Each number is 128 + 24 x the weight over the matrix's rms, rounded and kept within 0 to 255. Layers, rows and columns count from 0. Numbers have three digits each.

# gate: layer 6 MLP gate, 832x320, rms 0.0401, rows 401-406, columns 160-319
# up: layer 6 MLP up, 832x320, rms 0.0408, rows 401-406, columns 160-319
# down: layer 6 MLP down (transposed), 832x320, rms 0.0376, rows 401-405, columns 160-319
gate401:112152090128114092129159145139129108104103181144105141179078132137135104146100116136108152137155071137134086102114134130143144151148149145150111098129138126106139101152104105090144131137152157150141123090124138178141103125148077113157116160144133134110082172137122121102093106133104143158154115085095148125118128090103142105108111102142138056120114133119075109143143128123149123129080128182109127137126116122151102103147082102137116138133082140144185121101164160120118166142068104
up401:103079165104149129188128139111129142173145114122114097136140136098130125104121151120107129135151077147132079107116180148125120137117060119167102165124127141100126137132103141108164199144122136110135101143116086150129132112079127134139101116170117086125119110127071172145141110125126096133131123113094154131121133170122109105122105143125095124114145161166099136117118138181120122129142119115157118108124120178141079104110097146110122117117147113103099122081131187117141153109076157
down401:137101124174121106074133140138115093120112096102120157117140160145126118174102126149093084157106117151153165110151125125088105131167181088114157104131121141153128103142118113148131111114141135138101159106132194153105115114127132126126143158134169147112177149108170127120083144115115163103098168101161125091115085088127086094163178066129144118117084127118102116143182119110141116151130125139098132149131122168165120147158112112145128122117118166124163116150099114129132138161110116
gate402:157075139105119110108097125173135121146129124083153136141124082125115097129134134116119137187127122120128136123145130097129133134111099122146157126106105122104117163116129151173120166159107125125126116147088144185132134119157135099104087109138141127172087142149141108128137152143089107118101128113135113133132108144114092103131094136097115140131113186131136141126175152090149156165111134129147132114090129149116098113145142108115125088118133122149139132095164129170136132097174149
up402:119115142146132111119139117103127117166097131122144126117127147117130135098135144152143092149163111112115135144131137112138117165143123102158112107092099100107104110083151129146170130112113189128123127089135138109104112100154128137124156165128114118132089126133166137112121135151114104100097122174127107103112133106122074132099160129097135125129122138122143114117090125126115139119146103139112129125128112132125117173150138132103154088106127114169076142140127117162129132125137120
down402:158102121125127097150120121180130112115152127118114123152105136121132129132106138102103128140125084092117163108110142136137177128119110131099132156128129139156139141176121166137113115162075143121109161113118137176153092100165147096140091105114105144172139155152111098117140163163114126140081134135129139112154144140115174127137121102130115127130149133142123148163195152115172123119122155108117141121130110149100137110107132112140091111102130114137133194134160157126148132082169105
gate403:167144109146145136128121115158078108080151153121154142124135129091112087103104088109159091154142137139128109128146117103104103153146140133129119115097149132120142173124126144170072101099127087112128163137148109116151103141154124067149105117113085133108114127148139132126121170128139123131097127150130133094107168109134100104164111135149108139114131114171153130134142144115168156122150133154134161123112114130148109152098139142103119111128159101108103113167130131149191141101142140
up403:143130121135137103128131082129126148101103112127125112117126153130121106129129111141147105108142135123113120143086101109118114103130088136121105137113111132090119148125119148156110144111115134131139130134111125124130088067087132170092077126124144127136162130140145094159183127116103113141159120169142073094156158169152142125071130118136139150095164129124130133146133110116108100174128113105100118154139137094085135127090120166116176083155118145149154117125132140176133158132150151
down403:148144123127132163135152163143142094080146130148186127106140135101148126124088111123153148143164148153104130102126125094128098156126116127121137083131069094163124108105135102098082128130140160119135126148167137151129137158138139102152131118166115122092139122142083132141124150146142144114097112143131170118130097100136117101128113178129106157155126104115116141167121153087152131109133126099166086124119101106168135168098139154153119164098103191078093116107130146181153129149125139
gate404:139158140107188130146105118104120125144136157105119153120136158141083101131126166125115092135101093117141135087129136158159130097141130150088144149134118123168108151134106119165113148109110132153131095113143121173143165121116132139179157133161168152112126111140120155131109121132170143088151110125090179144137132138125138110148112114142090127143160105104118133146118124091157126144166088094092177163112111133098133109131150125140117148114098163149148119079129157123107178141105122
up404:135134120143148103144107072054097116135190143093122107123152101138131130103118115120088148128143104131135081160138126086090162141104179122102148135176105123158181153118155117137111136098118107164130095116085129082078143109082102128141140135184129101147145153145066177111117120153167124137154134102157098093166112129084184137127120138155119111147104154140102052129099141128143086132100127168090093102135153124167102142129123119112129120096132097053142127155139140128113134123118154
down404:109125082119141144078139142142147116147110130147147120108127126081181169165157136118141149133147080176138099152159122108095122139146138120144111120096103128135119111125129100094142099117176103130136129133146169104105123124129106117066086143115106135143115111120123128094118133124123122141083149143143176080112155128137129144114118153111145087067074188123116119138117125139113173114067141143140137077167098136140107105106141132136131134093116101124118162168111134122137144117122157
gate405:088128116105158191128115125107124137072066096120116131117106137101105123138142093126083095112190120136145137098138130129080142087118131109115140101122136135143132107111159118122140166139131179136159158144118122101093140137086136158140110137130096096136143103123117185154094151108153133083127152093074149110098134104121091100132070134112134132097111138104165111123119152100167146091138116179131128143150135129153099121139107113113114195143111134166099181100111132141127123116107150
up405:118143165136143139108152156134102069138131173107170141185134159152144091167095187159157129165121136149125143137144131157130133140125155143130109152140131076052120104129098098158104128131092127118127153098156125117138072127153172160145154107087144098100161145144146101092139149159145120134105152137133101103131160124174149165142154102138153083175122115102099143101128112138120113124124138116101110134133100115090142141141147102123090100129092139143150107195156098152138091162111101
down405:094118105154109146133069104121129131138079137106097124106140133113118137131116130121107112130160108139109108152134115120117152116148117098137160117137136139132167121123163136102140151137121132153168135123144129135115147139140094133132137128135123125104136145114099194136124104112131119120139133119147189164081175121145099111129127098147122154127102128121144141178118157113190102104121102162114155078144140094165132093142091124117177127102113155155103148086102152157124136126129138
gate406:110124134112118160094134124128111125105146090092172098121128164143126135107145171142136157143123140150137126106178125134147167107170131134051145095131126126103133154132129153176121159141162144122111148126107088100107095108137149123109116157147091126118124155145131137116114143160131165143097156117131104106160130066168104117112197115119145142144125137139126106145156102160207137114150124126110154137113125100139159132122154120118103145116144137161147112128142115149140115140151123
up406:156123112127098162147159131148147130087159120182069170110142137150079089139123146124149121198117153105110127114144118069088104129120125097141148148121125167150093147148139150119108079100123143124146117137074095129137109133138107133136120118135138136119106140141127129105121155123131135162133138119135143094134168118143129127112108107108144112156118130132182164130162118159146153156121140141116136157116117138125160124135136109088098145183158127141101120099124109123144155126111131